{"init": "normal", "init_std_o": 0.022, "final_lr_fraction": 0.0, "z_loss": 1e-05}
Each number is 500 + 50 x the weight over the matrix's rms, rounded and kept within 0 to 999. Layers, rows and columns count from 0. Numbers have three digits each.

# layer 2 MLP up, 768x192, rms 0.206, rows 435-507, columns 96-191
546495597519494472424531484548468525454495400453574545467527514566490518519489512514471509508464476515513469468466533526496531468442566488549490539545487511530479609519532450541603473422451492408477527545525488475515526485496443500550456465574464523505442443546440481539495564551456512458
578559520592458532568512542528576545454493500525498430395461475464508516467474524523387465590519507532605558573510476522412514545537478520572515509486390446505533481517514477518469514606436612471427539481492503470404531499452449522565514565463518534489557511565529557514473470590592474483
510435517652523533446461493462422552508522557387438467471493519410522522472487495533537549479510410536558504404540511414468484505424497536535505467498444526512426550424477485632602528539531421496532472543525557495432491578519615526444475482529395485478480535540473474502572500508540476526
534479525528589494511433465520520473451460478482490550532478455546493473539499562492448499555485390524512532443494521473539472464555530484513444506508551457523423512467513566504544485527526495537536593448461510509468505447553494591554521384439449547522543450460532461464554525517495560464
481542497542491547539536499444437419481467491528471528455561422469443441501613532513504509506425455517561497519511568431574493520470581409534457523450535522460450438478462552533487436530472492470515608528545522510508632436451445488410639467444449632577517457615571444532466574543488453478
480489512530516482509476491493502503497504504520503504500514500512508516496503510460511500487464497504503501516488526501510485485503498482524495478493510504481496492516516495500513507481489498513503517515492528518501507482510497505535491517509496502500499501479494517476538516494508506504
464534461446531461515464506516552569577467462485572497472477519555483439472437512515560417509473429476453613547519459515393505610441431554570468580600488497508521491453534531517484486502577515528524469542434465522491506593416469459464535455441437454376581494541427512542549499466534470495
421547492465494406434466383566478502489464489526431497477512582547559576472510504518487520525422461543514569525493435458502543462476496541388541468434499463500447450508478503476541465526465464552491588536467450415547477505475466521463583494415486503557461458490576423507495481505576517542
409455439479510490450507439538506509430460440504521498458509458467454425483438432511494481595558551457515540547505589494513577496519443496511522508466487548465516433526532573542527492431529513503609515335497580485478397604528480492479560504575540544521476534521558530471558484505593538511
503627507528570477511490462418528506417466441515540490402423450586510452521504419465613597534474587651535501425488513543538500515446430476506523493404389563519503460473477498552506553586556570439486496527467543477448582488578480488509496513433536526535582543431493399454610556451466519442
358533471528533508444476563593521559504447546469555462546529477520444475473601487441563476469451443576443473542611550543543461519399483464487447507394477449582540542356471440527507608673565403505535383542517490497448570535454431536552473520546485463427536502470549466547486465480576482541
522526436483521491524505573507484501385563465453499560462584468558587502542572573443581556390430493525471453510473553522515574465514439537549533519445466494535501598596483545421504516469525549490558516558522592486516522471494533495490497446492478563533459550512491418493599544496463469419
490547513481495457445453539468395516485545477612517437485551442532521447456450517504459439427499442553444532455442498377461427503442452490575495400384438567525504544508649476480501530493507561523492568506451413508490473474424472519439579549514558523425500547521592477494482505488633493462
413509554464552462411510504539455485451519596606403499500415557455489518457527488407517555548566431576502450465518475426459480549421481468486549545471450441455492530501552539590468540407485458435530518477409470520482449504508536468532579421538504593466513478420562451493521621392546500487
568518530554460497515571537524560548577442473465539558534561491505612531461530452493483469515477514412487504508501523549505484468485469522542483479457557499535513477458532448489473545423448434520486520505513625493445517478368471594503462580490464498532522483508526553486501463562511466466
492475477461440609523460431537461525525387469409508405617496519467496580570434518446598480433508393534517538423417478499442507455424453527515462495460532479551476614488497433707392524488623441456379549558517471460482447575511537547481460367455546436460461445489422453581549538519558593545
483486423500506559413540545544456544492554489485509506472513490557458449597514452563516566473516496603538508476509478522495460402499578479499499509538423539511547467457569490476515471520442403489464417495464506371503529545560517505471450490493441487509548420654476473472486535470520556531
550497400513484439429538499595447468511475406520548556507566529511579458544540513501472566466500471476478508500473572542533457463442387495413510452423504485464431480572510534556412527449475577513526410476518486516532550432543513548489500494450487557494484500476556388493533564508529471469
474488486475519557539450480491462591444478446497636555497574436535516447503525576471544494534528433464557441552564599536478582584532448556513539447518515503473392571458436397496453532572460486426433552421439466395507529432508471518549489487496449508538466443470535519512513492535504522472
415459529517469481546515608518459501493452537494410508457494458534402501478475448458511396492509444541514525463564532531542438517480413530454506528543427461484581523433538552554567490527577576437546413482459458510567359544533557463534586534438509532420441605384562446539519565481462518470
515498435470488507512513498567520611442542456556483451427541518577557471515603430464511529561450514459507515558545466663464553471480519586490453560513492472450517469541503386443462499500426529437437520534451435519445583517505422506472521551500497534489353486564450535446474443530411515527
491479586577462522537492436439539462552434492409519423486468475471476593528564603485533461531489555524530550380582452460514402473459548541528540515531516500540399407518539463500551444482470486527469356505490548465523476423517561467431502491468495426475488452476473522479587590460504476532
450460547476468503551457430541547471454493541513551496508506531538466515510442493461697560515421467398479527513465507456559535531525547429604473585502517550570392565470509453544553541539567554457467471618514524531480451435460562496584517467565503536537469470445556505600592513606508502464
403505537577528524421448508537430530476542470443545567555657473387578525519452405494476437571490433561531477602523487522532450374459403443444593608403513460449600458466481531461535436430538465489481546462422509498610506500453567411428439487478494565475404465503485484459537572487572572454
443518420506513479426553486568448423509505519539508454503566451633397518434545453521396351468524502418530523496502486508499487443520475536552435526484568635567561539527520497582465580628520569500480485524467452456541392490544562490520455477446510485512443575455426454487482473537512554504
606535457534456497412510547523444521430565487517504528534530520486410585567511483596473496496503540528481534436485488499477493513513495448454476473541508473527527491573549490489519523481494421469534505477460530544460349535522503515532574504428534460513489470497490596492553598477488508472
477523537482382441472508408543536459511566422583531484500434484482441574607452440432516573579389514403419492533478463421497531471586504459558449475463524490463497550540590379463581480555653449386482568483577611615555467483525684519392473382392579543584554455589667496565532581490438472606
518611541455429579511602533464446453521489463582529518490427529417471514495459540551492586499400497432509516471525438548455541465479522487463504538539503506421456576563481448580540475569491582540500511495568527459470526486562527479563491485468432582484483532535478439540455548471490433498
407472489512564563462559510447422410536528417487479491463618439532543514667469467544544636487532393525465508590504552376526463482530449458486523570429389543516441558478574486610535429560509435442528496531495455490470528555436538434549564438565496553507513557518476518586490492560342480355
535501466427501480534481454351543531452606457456425423522550448453529533617419622489443489553505497567483466560538408543543469511592499562450517508614527444420457594491474527578529417557475634397424490597471590411348536486547464431472467535499477456459477528569501583528523546407489597430
414475592501429524554520450505553532431587499512645502503534492568527419467462564432576534581607489480540429644558542470426541598564389455423504464411543493464401543545460460484538508515465534520507497499527543388395421496453489494429425610583514568515380505598428499521440423505563533477
469536536528528481471470527547453497524415457585452504544519535544438462447488529472523509572456459537456421496518499509470499528480558438492497478488548476472542507493500493521485458505512587539508542504530520465500480523471477452479547443398534559486468402506463512519522612454532439526
437417503482511574567434536390531524619558413573390529587541519450428570491526610544500433491517401431560423366497490530468426447522413563552645493509526568504463472547470593555519481569508454559488472524469525456441459518487537566495495445653427530395606593551547434491453548592573509446
507535364483553528548442529513416548573473512454531514557512497561494500577470418453522488520451515546497451464522497585509461514411496537513550571484408448551603529529515463519564495433490479523528543463495499459462427482476498401425537475449495454517475440503584491571438555492505515575
523434533492543516508451484486479449506529457473496542502474428388547503511482460499423569532438465583604545485559524426573528466497510495491532556553522525571451453436580561470501594588491511517539571527497476514531547458559518443515494524504501565583468435483480546501503493514492500553
491477490487534503457487496507511491474509532461487489523513512519485540465501500497503507526481499530542471514510533508482511509527528528495497556497485518536479495498503523512509495480486467478516507518472511492514519543520467508497534496521505476500481516481480493518474465520490484519
474408431492593550537572542482557493542512538458579449606521449439457450595481483426455511454454479527509540458433524408577580466531451425510525511609483489476501506484546450518459547566452393573496457553457443546509448359555539466484509536522424490436497555527520504551549620520555444528
570444565478560494483581522506569438563407453498440501532561552525455450454547519520520489450498447544666521521479551559497591489492481548495523440510434564423504475497460508516506541457570533560492469609413485538511509508527610462439464494490525503373405450510575527532487510491524484472
511563485484523496441500582395551493506531548559523495499458492427498443520468573487467533510522507595580468482460463601540558480502531534483496443516434491548517486454590436482502517503513481541579612500430486483576517453576484489421569497412535439429480467398529485556473621458529426494
510465516473501534459505502495562608502445435441525534478552462463467553505516520523495444520500494489428486534477450491510508522500448491514481515481454478485584472537600516531576503543547504508550518421500438494493479449491620521523451413509480565434521514563478525404503527472504532533
506489486513543499556594425517501544505538463538509534495568547498522492369556480525480626485432474494469438506492543485528453451443468444436521487472535534495522464552474515545474474468543479439483523465542509496581431479453458578396521539507466535496410446530435487485488513449482435542
529510401499554593583580464495580598523452445479390496539422455493479578423504540521491580374501490427512362431504477432414605476485492441561350428549527490488376432413435600545570561549465519522589486517460508538481438547569441522475526508510499556477500407585444471393523509528469473514
615472460578526484472475536478452513450540455525491492532496479552433545448452452525469554520553483521490530500601469426465511481521474550503487446421534482502455544506547455516517609540448470398501473456468531427519492545509491528512567435566571512518506464477508501439489549513468511455
472452481524505485419467411528528607457503533503376483522482502538502414443467460452524508485504461528484495521509516552518516453469437580465525516425460458538500450505461481542543538515547510484535537435552513485486538470492490522469529475476486431551471516482605588570513445418431475499
555535437461467436546478451368564484443458472401458484573524472458452593543518593447408558500444401541511500670510450511563522546486486515463485455516487490532468542470501484477517532461509489518487373393443579530523490517520493517476528521433448496523391504491415585424413499511460513466
533447440501442569559544440506578545412523423420490572485327456563540535450436430513510427514536366497408543443488460498560584553490529428485517524601548598433494513494532455518531485511546530483543526507496467556461509484542482454583571425457585522535500529471524630511426555418499458459
528513430490503550496442491489560570463450534474450464486529472581411463569473538444537543472497550489506494493520447500449536463504610540464483505561427418468517469547399536537519540484498498476535493466477564384491575550525559543472551543483506463509509440532489504511498472543561525453
485459509458566480545482478406522586431491555517524589450484582512441442455486484533430443566492477519485486580526569476444500549534508502541499627492460593525474536461528413558461556528475434409528604508423550577556532575535416525508513459514570502438494460540476468532462496444555447472
528456377430480475448440455505474586546492403471567521510542544442596412511488493519574594470420468519591420524465502564456517617437605486592521547463589418487501417576430464535536527429451517438459487534516543608539376443550555465463620483420421541507500448571540543475443561481533415333
473514498538453555473533527507558488480534514561509428564478379417507441512516489467460485538513469502538493513454486417529503470624478422536532438462506540509543474569538534568548506571549534548597535502524450527525473507474463621593460487558534484301479433498458566622423545519460467442
456422503520490502589429512549543506543509448549599556523497563528472520477471460502426470466547523495493446411526580560481453507509511464487571513446557562382476530455576528502530504520519418397381551484437439507576442502434506477620638510536520545494447486431528533504595506489519525495
556444449401588601444480522510434551475500515586525503560560461517541505608510496430493543439422504578450480532526555571466516550440558522497439432533447382467491543526453460505494539559430451484479453542427423478432447539600546418479441610525547545426552533526485452691516456440463405472
544552498505441465524474469470360517543563567536581528454555422553465569601478546543610440655556426613618478505486555533570481442498465524490644423461443482492494446406463551409549660505441409451443377565538569507540527558497407540518496518488475550471448499494555495501578555463455523522
477483524507525496408561479450546563489498463398592535462513433613416558509515316487467520524472551488524498611487451464470563449565514534516442551439504401569496460422584399537533426561572515591447365494470532540339472533615625420450576460496617536496579447517575586518568559523520371431
505530479516528485501499496495506499484493491527514500497512512487498498485484502500501517539469524522499486491522489502482501507490484522523518495513491495491516503500517512488508500494503495509484503503484500507506505505508517488493490503496497503489521509494491503487506500506498498489
514373449455527474446471483448535554586672448411419545507579505495532576492494504570469597528545494573458405553374554559509377428462558477610548544477517559407401535578537544538440439562550360489533543529534536440467473484444593501462564475409507490497527628558549428489573532522485573474
456481495475523517499486490520485492496487490536543473557475489490494481506515505473498525514503466494479491490496504498488542549490504497487454539507464501515523542495488512477520481516471532468456462486477523496509447490528495483541513457479489488531447501517539531462461490501462478527
482543524436542481415457502447442510507496484504548500511533523572494525517515473532517481562544481508527467528487501499511492437599488409532483446466554485617359452488448408530490454536398511421504450413506546501506548507492544465506410577464428518535521523461498430453570477490494464603
442483467533522464410437528523452458465516527382525468453460490427366476491390579538492490415472567588562383548559482558424589610509479540525503494494553513517476486468548470418421594434440471472489536593510470492465465594568483477499443614395483550406465498532482452504528525477585481506
528387365509459408482517452553500413507391462451522580634484496605463380429500645418541321488462420439493467505580456469439553594546573606531492515446515451440467515439412543494431544487476468581469518385487454578485557519480639498597456543527555478479492441545530445452528495474440432482
463412437490500549531512472461512499497477497433552425446538466540392440464552550418453516562488568585462558359521395469503559479588455455519431488465505452517431531437620514600573590575506486423568416463542549586550506548407488417502479470516600454625569477481395613457520493598423472454
503478531531477492533545554525454536481464491526519500474532454536531483589461513502534489545601450534480471488518480525518520532500500515552510506479489549523518488477551472522547520495477525502412529511572496528480475440467454501576474476472382465501502493505478538433478508472459489496
505486340403495462508485475481491480509493522553518550507499443481464496429557438572505387520466509650497619527409525504497478481549488518567433470540533464594509501541501480526585537453453482486571498453531482527524481487549412562591503511483474541444517462565412571580460526484473558419
544478421480526531574449548488459556467489446519475498444462491514409462521582444415464616522489492487521479490488501474467514443543469402597470501489485587490454509507487528513529502511463554535439592528438462484514476498505460513422473541524558591485498537405498484532467477477474466438
518482440584537629470504437461625510487508510461490534448539538577459547466474490506541553539543494603453546503454473523394518584404511509498522447456497499546435511471568542486485528504535505465521551525459474511485515440554551442510559475435560539606485513507497526402514554541448430479
538464459497604520534465573518508469510496494531510447581429449521510544487509572445540489545547471577534523365527532447507528412510505526509487528522552479523425425531506512458480625581614502464534461443509511463528515599538566473543534494463465427516505519391472526557472547492431537489
395502572504439483447429590537599407588521504512527472545564495594358419555521425513451490495471485547479526509412475521554465456535545470529364598411519470492445513538515501564579443360473586548380553544437560492420555521518495527568479523473592492563566388565495470470615633488650535525
614541436505400468553440580554552597428464474484495369510548467368363469486501422445528554465557546531563395503400597422497531395470481581580438576487538523360498350477534509525486528430583653481506610468520480497572382423483543507509496558549400449503432466604499447559472467516578402421
450644464538504449447527497540456472514448448511543446517531529444493455504482510470510511470495494534534485592478524523585534445538441416464416575492531488587593526472443469485437476594436406540569515575521499464602521464380457454529470478540536432486416561371612528559494549515461566448
474499582523485464573420557583571497495503539484502514483631433533557533494560563479478440481496430552557406494562477533463432502528556540651535532520520526553452457422539497579377553530437482421509458494588498461451494496575527518488588454497499574533534524631531475507453534534571567432
519480447539519522435526495553513497594547481500431465554518410471553525361500458540416609467489416465503524541445465430488521397507441524532373483444525477526366482444496534507433483542497398486485529467494549418489495579480546468546507567528457407505534536562564469422479372555610428507
537523507494514497538497483503509498505471456513595489507526499467519512522473529519443398546493466545539521430474486477471567529520505510496543475568467503473495450515507418494462507442576566383481439501564438498559506475498471476600520447432448442510480505445462545484504487485471517467
511447602547459452450475530475518436479495454456463449498549474622503513606494422434517560545435555525499437456498511516475658534561541478467299462519489587446509499558505453513466452490449561464459465512337562586479386495571536440607572436572524561412627486581486495414491477595560595505
# layer 2 MLP down (transposed), 768x192, rms 0.195, rows 435-506, columns 96-191
480534492437527460562495507494475478439497552551487500534550510473512513561472500461459526466429520449485495516517500549444533516539523483443469491557515518420540509590570505443484462472520434434470453512597471551572538531453382537452421499475546522482517562508514535549459563553496461436
533503587431510455484441497569485528410391493488546568487514524485477540562451490501458513410505463559561470505494493515535509465528525576420444458524462498448545518397456541493429533404374568522419527482433605509427516487430457436483507463475524532486594430407551515511441516527401547601
504579414401467475509536411603512476505444505499456549487549643513526573588487426502464450490515565423421560586504541475495523564517486476403502408572445498506519615577484519568391578488565465514460549543441539525470456440415558578522470480443498437536525564500452416541473500527454452518
481430482485478508533471558528539471490504546451464512519544530453427571567551504431532576433552582560424506594517498506521526571569490585574549490457506536510532507500482484553565555478496492454491507559515455549509572514530520454529459506428581587602496507439536516446499496517434509430
500511550548495497525605521493537491621427527570448531436496605425408541477501451515425481417528429459467534562500492381572522496478582494452496503483532487422540397432493555493486498428615508525555526520468561552529644579520429387487530502550467605558392495564462538517484566422484410456
510498521505493508496498515491516516493522518474494511471501517473495521487505502524513517504534491478530493487475503520502485469509480524519501462497518501499506508518479512522512472510510513492482478508517486479477492497481506502493514467508474512477514495492514507484531513482519507460
466540499491511474442473468452599525529422489524566556453574546595435601444482592497542519428543540576458511501487465455485512444511512501541472451447539554591411468482471403560489488438569573568497493540573500462491544529486498484510483499510503419433462558490529587504566511499513614567
463457551500564470466537540443518436533427433505512538508521483536501526483542431529505479426513500434543559538420533483538594490527549447509436487528521508469536466552519586513500558426506460436468431598486527521509422474421534422462524495542549419497581504484505528525517540583565577441
466574587519519589486492529626501443543466500472487523525455467474474545488479503576432532449496385550479458486535500504579417482486439457489504418525448482532587461534512476450544541458529501502499501513400506470451468449532432481425502594513555474551539463558501507459519441500419391518
448594557540430471546452544549534534491506580540453491410478504511430400539520480361564448483450464527517557508520539553580501591540547484575520408507453483482506572488442482436554393633480538609478403481481534523510578492487383557455521430450546467428532567411510447468522501461485499447
483445466499505461545538456508471493480470479577543448515487490522520526524585452472548519318460552443480417483493496427477492505468462455472579359527442479443608561599488527522442448430523533525537536517525412442485521543438540574479510567511407564424549462561515480519452509472418445464
535484535455476442472513549498572506509486497544502575441486419568511451592526510495489442457526453530448475442465488542551501490580512595483606401506517483495532516535486554469458482539599499521556538559439581522424482461509428461552451448533438518550469567466501471496451530503381515532
500551518440447502487638499458503445380506544377448457503450531663499514514552498444604519519502574476502539499569544443525611470533663474445450461478553474491429449566632466485551484470549508498498461475589523483520478551545444522503342521450464491502594370437471502384568613446421479497
509496493539394396445519583458518462491452550473464526419523529552468501462366473480458458501513548508636496573473448497510518478599526489523510481478548473495390457483468399476512552455520472583488564444626537439491545546486515568524491548405472505555603453544509532516503394500498519507
454552518520533474393534460549482489482553521470448503561471639509450522504427470562536535555559475396451547487478555513527482516566561539390459473443527476492489518494463571540561470398512547519426508453549463520463590463493522490457508517564474486542477480523455490559388408468560507470
534396475559471498470441470594416453442423546542469395477469467401568496614470346584512453459412545503531600501431509446430536474512469425550513510412463431498486535529534546481518517500604505470503477526568437430487534507452509395512437558404486479525480500511517438550513452568513419553
505516597446569451538487414464477491484646482509484471470490570540459438490622594510447519549573543518449542483432450505491495500465540619564530496590470482473525508416603412347591533600483488524417479458513439463520485529547555532546480456446528483486478394529508447494529525524450529620
522469572468498463554472472504541524477512464600447500492498582614639505494465475517481511484585540449446500408515557500513468557462508548482493472443574532494528450495493558493492473476441441485442488496511438487491477511476547510496482514506517503501509518493527490520602488498412434570
545528496522471465547467430458443582510502466402481437498498382519440493470537575488515521505515549417580485516565456460489556544512520469485516514533525459427510505406546482485490589467515607526536561471522410425528550464437477494492430439555439521577447612459510580479553497453463492550
551524457485611467515516465565503451528594417542372570504449467523503519413381479564423538456549495416528509416509595489506575547494445453482440516524566510526494486569476430385547462552502474429541404519492460535517465544510462642501466412395503476456478534479520498494554538573430531397
539572495478433462588554434469413455471541510507470377497604437465502540478487549539435535441488491432526510546546508355435534338519461483414610534460514523537578454425518490529476441544439483496481451517575415476473465525509566478458505522534486541488434482451543462415550462436501453539
563528534431503527506502524572494523502562408469437620494596462479585489492461550501555492678545479452434583371479529533491506471520449496363436555467432468506477481507464491493433498496448508409410426500475556483607497484351470442507427503490519446484505528554516515484488510518536415542
504438492517553436510513417493442525470462498574422494523542513452461486493482444466490500539482489541522460511487492543434447565514542544475580497465488518473458549537518502528498435530563496518493459506528467349416451506477530596521414443506542529489488583488459473482479414470508559532
484521487575385449542542543499505477497496408518456504502556531554441491461503534401505464471481541591448458517461420452543389629499507555413508491540457569518507485538539512424535578479547474510438591519455520426474537554517540564432556475548528433494590558493534483439506427447583544508
424535451491487535533540518509479487538554455552451460535502527496533524495448582587479374503524534556480492471587507455569432505568550635597374593561574562433544425447545484586500579485402507460406510588487487532499485489605544514552446468502490423457583570454412528565539494452462600500
517516562503443478551462477581441490518572482517491609536495463492475533483509483477566625535449445499497468439449468570546569477429535475442413396454492516489606411487429423588558571458570464554521401523509501484459439503488471492471457520496555445592551478488513487535471435481505487601
541461493531468580591628583496494472506497518548511501456496524476548580569472415559491434509407434559425451533492567461451439522512403515487435453554496530512540517484548467415553523466543436547468408506529477453538506521475653486449402524418587473415493598459486581482545462611452452670
522446472568554456600502518532498501448510435476481542484411555580414574504472400392490510530636554531479463504434527469515464548521549456481462497457503517543496496534463453386464445556508487540521567468543532450528526495433421553454418475542470431452469475573427435468381477540519387503
498521495448582639359517531430412511622561559430529508452484442479596439530432526463637579557521622476515561443512505540461462513484501572463678529436434571470497482544337577569440524535451472501481612443592520499448591514555536413529479484526530426532445512542433484549552492631423610448
532553493305449546569475523507404552557464477416532497574521523544491517454551573410510469549491571521509565539457456466551354468518489537469586458476495522507461488508462683470468567523459595421488408559491516542433454520477569551491572476535619388396466512488477566542541466499455479477
444504606436432545522524556521515537469472536496443498472476567473470526540457607538450465520533544566520486546585466473509527571590478357384487486515528436513485566525470443434565591500493497526537551459517552446522541517466545478539398521519414434575505561535483518465493448433421436490
465537503495463430500545488606508517483493463490540541393511553439453506508515561453491497565466478531479489553590522452536496516544508502453464486551471535550566582550416561545455430509420513417497437577551552517551501555480492528561473588503432427452595647468508480526475533519511607493
438450589504394407507447542524495444568526458539523504506470439532461593489498581497455491504504500546401546421486577489453554447510682481555502410488496523504620505558644548464513386611614465532468518474490476450593481683449433490501405524563543457468344466529563535487565515406522445501
479512448523475468591422585511422492466476582538378480593449518494467600530431407448557482566526599577494524490511493577502490544481527438570410449454598488478514494577504449531431595531561614508518530527517480462428515495498473505497476541543467480475519480542516505494455457584421444497
538480476498443496445503507480609432528518506502507435490471557543390460563470446498449502490568455577481564499449537589493479449453473425548446501525481515485540545540498561507589500554493571474481585462592464546491436549530514559571559484579480619482449461557619379522476523546451524525
503520523521494481527500515509459542500507488483454496533488501514524514533497543516497496477500474542489516523444459465497536516499451460498519486473488472486496541501490507495517489527533563512510512447499485469486506494469532471496539516533508508526458491484507450480508482520522512463
514436388546443420433518473491510507461507518436507485498482517553396573436409483462436583464458401523601466499474483419604564511432439409462525520522587509509505365461472442520555542500473406509534426483533377482588477455621519497504446421468499494494415471468489520486515450508564459686
417655488366562566421437542488383647286482531505472590414460460453487684426509507526560408479390670627570484401500583596491360556502463496521564567430573564535408529481489488564528522431489484415583530510752528551473582634456398706534599436541496475562483444463493461574539511454519551472
552485556504494487482473549512497500466500503484498462555443444512550534491575458461419498465491474493456473591492442431449432441505564395509602590580599483444502459429490548487539548493526524465472513556522487427516511466523444551495561599529514531488430479544515535523495505569479465498
556417466468466494518509452455540530510476481499555495493582468492513435476485593582548495494580484489566524499441523557483519602467469469597458437545506480484459491558458516485491607530467520502539444525542532517487488486411527444581446498534489521543485522442483463472512451533451494505
503528508415439476531471432455463583505527516518504494508547402445519475522446548441521443408571565508495437497489542507507490501562446596459481468440486572488467429521442522507465563466453527524537478519557428502476521477452519509531489521488469503499561549410475438593463522477457560404
526500531480576540469481442476499501466553521462470541552495646525489421572459557538458433470552560454406489464489469553534557484547508420582443486517485489425539493541563462470514516582474519573477491552548544526495463531486465454512411452522524469438538472572447500468522407441453423554
549554530458448481519534506432345374417578495530553398590477490513558506588499507575484421652536504514517521503533483508445420518563495400553494510531515547428519457476564489510616489596486403475529465539569494508449520564423446376560454470525463499496472450533475515457470475539467461561
516506447429447470559476522628471433505437481495487473549506534489544449451490575466542514507461517490488452578503477442356515554591485485526510457540515448554423507450463519502518531501529411504445410391543534495484483490537503609489507503457568403506421474455525497464602438481439516476
470503501510601473475512430492519506492453541455441492537555486518443405389472462543553533514614563477520546498505522505512469466519524478599475492570527467532489486530545537476508498471411490553552479594473527486548546557514520606404405509383448515521519521520479521523427492485469514617
499458511471462514458464509542461465509442554536528511511591498457527504498481544499530477501457490505561454437501529554495537481506535526545496493512407516515471511535617520565527585492508491527515467443460474481551524475511527487480447537464512512483444541562566556556463569584581485438
499568499477534497591593529544456587509515453531433521605512529531456503527477599459502587506514477512412576490478549464377487505479509467507529450453482391530497537460496595502549460451561621563483544518519503479492477504554540414476438518466501487520487546483447516526537548470508526476
520583508480518558498499464495483530524478534496487485471476504388485477539397485585446430509464505482458463501519444452517549427462508463463475560413491554523628529529586524532535542400515468490491502519537435472522539487451463531391465578455470514525559513547543525475491509523447527499
493501465578520399547511427497528486498502406467479497598442467515513433505462528515498506500460561567523447515437430564599462546444556480515541454514529463506513484512410413433538553429508477548491418490521518574531535479563588480465469528483477425507519585487500492503540487426491514538
588445437601439438552463454461625526471532519486607560497482315456481526489556545513505462504476495558479593383427371454539586476596574447447627520488500562513593478417479556551551546508578575372521463587503420497586558502435519472563457547464598445440332531560491477531395476454458569502
444458454443535523407461485395538538404471472592505398485522480518623650413487428475495492511572505514545432469475475570540510420518502494474546495471492531467504441515481514521490427505512432495506515467531532483565513533496470517559456509467560536444514519530512520520470482499538592496
560503475489535421514472520456517514527553527572494406553578458494516479488512486558458563474572561611408565580492554472537440593529552413473586499406529382484503494548527571421521515485405517555513616586384464534330418567569422496564502575473535443580455481629520551585501470601539287557
528532482415358350485579488488482411497526565523533410481475540420487520556528485527662499538553531566468508474432518516571513437475379600427566501467471462491508481395464487359469564436485534507465495532578495409610500477569510521433524493540533487492438526424502479512545321499560459637
561489491545483376456544504517535468456498465558445487473553408421414498606500611573487522506535606520494484338478596415519566471546505530430459401515493464407597453471497438471523446572463536540454448551581461515566505613490572550504534508548536516544491531456510551478524363405507494497
485483482510500511515511518498508494482471492470530489483502504507492506508474510502489491490506488489496499530488487507498497485499509502507488492497496503491476495505513499521514522481534508503495504483476499499486509488509519516517532484495506502503486485498488460483497490496497525500
426354526592537476424414563476453401520523508536411452547433481620510603553462537539487484533479479483506395472488502538542396498520554614523482608555368537541465532552407449411458418444454372400541406449577518433507541488455559500454551493545538480422385527472545423528439501499535497573
522502535492509450483537448440524495470497442487494480511482505541468462484493508495483520525514520477512460491471436514496453491494512539521513485546514564549517482512518516551536497539560566489550493460516472488511457520465500474435489505534529516493438507438434479496521500527473515494
521481498442445576572504475471453415512472460505435425552531462527521529411533446514437482566464599443583558460541472673500479509574456510502563552569570552548466486579399397438463529488405405475633440469467544492463572480556449599588477529551490538459432454539447607455405500588523586555
547561466444549477464525398497522619531530473501482543491495507444533476530448487534476469532567534458541482581432448359414458534523469468476486360378495488535509543542476586437464451528528449642494524505464510592558540515424496471522484578536524525541487479507520529509471482389506505505
625525470473426466475536420564416488514539443393471589516499538483433564496556613467553435484515426452572474544462420432493524488536599459452487562457455559529492474456501532534536601505500508618521553373504451552459481580483577482593481520558578520529516454564445474458435588591414441580
647526472524481507422509570462491406591525454480490433513509495526496519532485570490497583507461457477470492546446443496442600503519451551536485486486438481522495483573496491529544454548490530388598614491391536458611531473382393404543485525544461526441476480537400495399554562436489566584
533565445455496540491533470482515530503441575452530496501529496468520503438573402549498470510536570527504431498520495431497497481449497522504446473574524547440550449487541556497430489554527537497546472518513510438491543567544528541491450521539612459486482503446525536503523473530536442458
482579456453478529467520486472420571446555370543404558536463492467452602413663596629457457567553492650528612436462447460482441471503437448499578520552426539479474430480538643550400498486495508535444480503446479480425513547550491551542523500452578442511551580520520520551444512484506491523
453499515484477472495577507539498488478537473465542472468531487451488486452535577492473478479515483467390562595352525584464373565527427452599448423424428501476504498425566499488558432424516512400525483521523543525570482464474534536523548512430521551555528410474438532537482553460472590512
468498484466533518492457524480499541477467543455550482487556450483511473462549558470513459393507566382579468500378540494537526423560547571523494502498540496539472450531496442531602476464584521544504450482584470481477523506513508573530474487527487425480497444460483508525489554506593510400
428489463540527443463520518516518496486480471414422538455396455535505445469445545459467509458558433497467501595569537501595499486432539484438623470435414514490515493573480477648576547541507506537479567486522522519512480501525567393476619457497475533452530554500542526473436448483495489436
579469472542597505483518496411489464630539480559515587483605536362511498578514355689551482584541407469538328451572467485597480428556489421543423471419484519461472546498479584534420422485557510479562498513465492419495440529447500495545397523607519488569475499394457368529605552566549503596
536514437530425406464442519517372505314415408546502488538499518435484583489582543511475426553326512480407494495464505454536589439411589453412532457433443417449534478479599552469577478371560491453363516382474453442515376434533470434460585523490518496393418522437559517609345376511539439578
459559557479456483484498542516520570377481459499539549513515617448487490473488411588453492481495553536614515457448468448455450564610466431605536453560492532650489435447444485523498527478535477548567495441534553473502501470555469513568491482503546553400602515506451463543476578596456460458
500475613515450439566450453496508472555482519518449495439550544526403489486495451556462418509475420490449506490523487503581405479595574553507501504619576478454516565468509563454420495507372504493538414561555469431438514520483430485431486485443529436558459461556410542533390493493412441551
459473511563480491535587490430419525384369528480475467471468533478560496512483571460487510542504488642514639444443447563499575563501453506473471479422481508414569375502443503540433581436480519418440447486441511474452607512464471419512546498646613538494557529518494648546438496504380487508
486527568502545559441507500430500501584482520482484483505492438392494484489434554522503499435553557489500482480381596586500531495462479505486586527508491510520534453540438542477474492567496541565466487475518499448501429467467497493441491612478504471562506525446507411438511519498465516560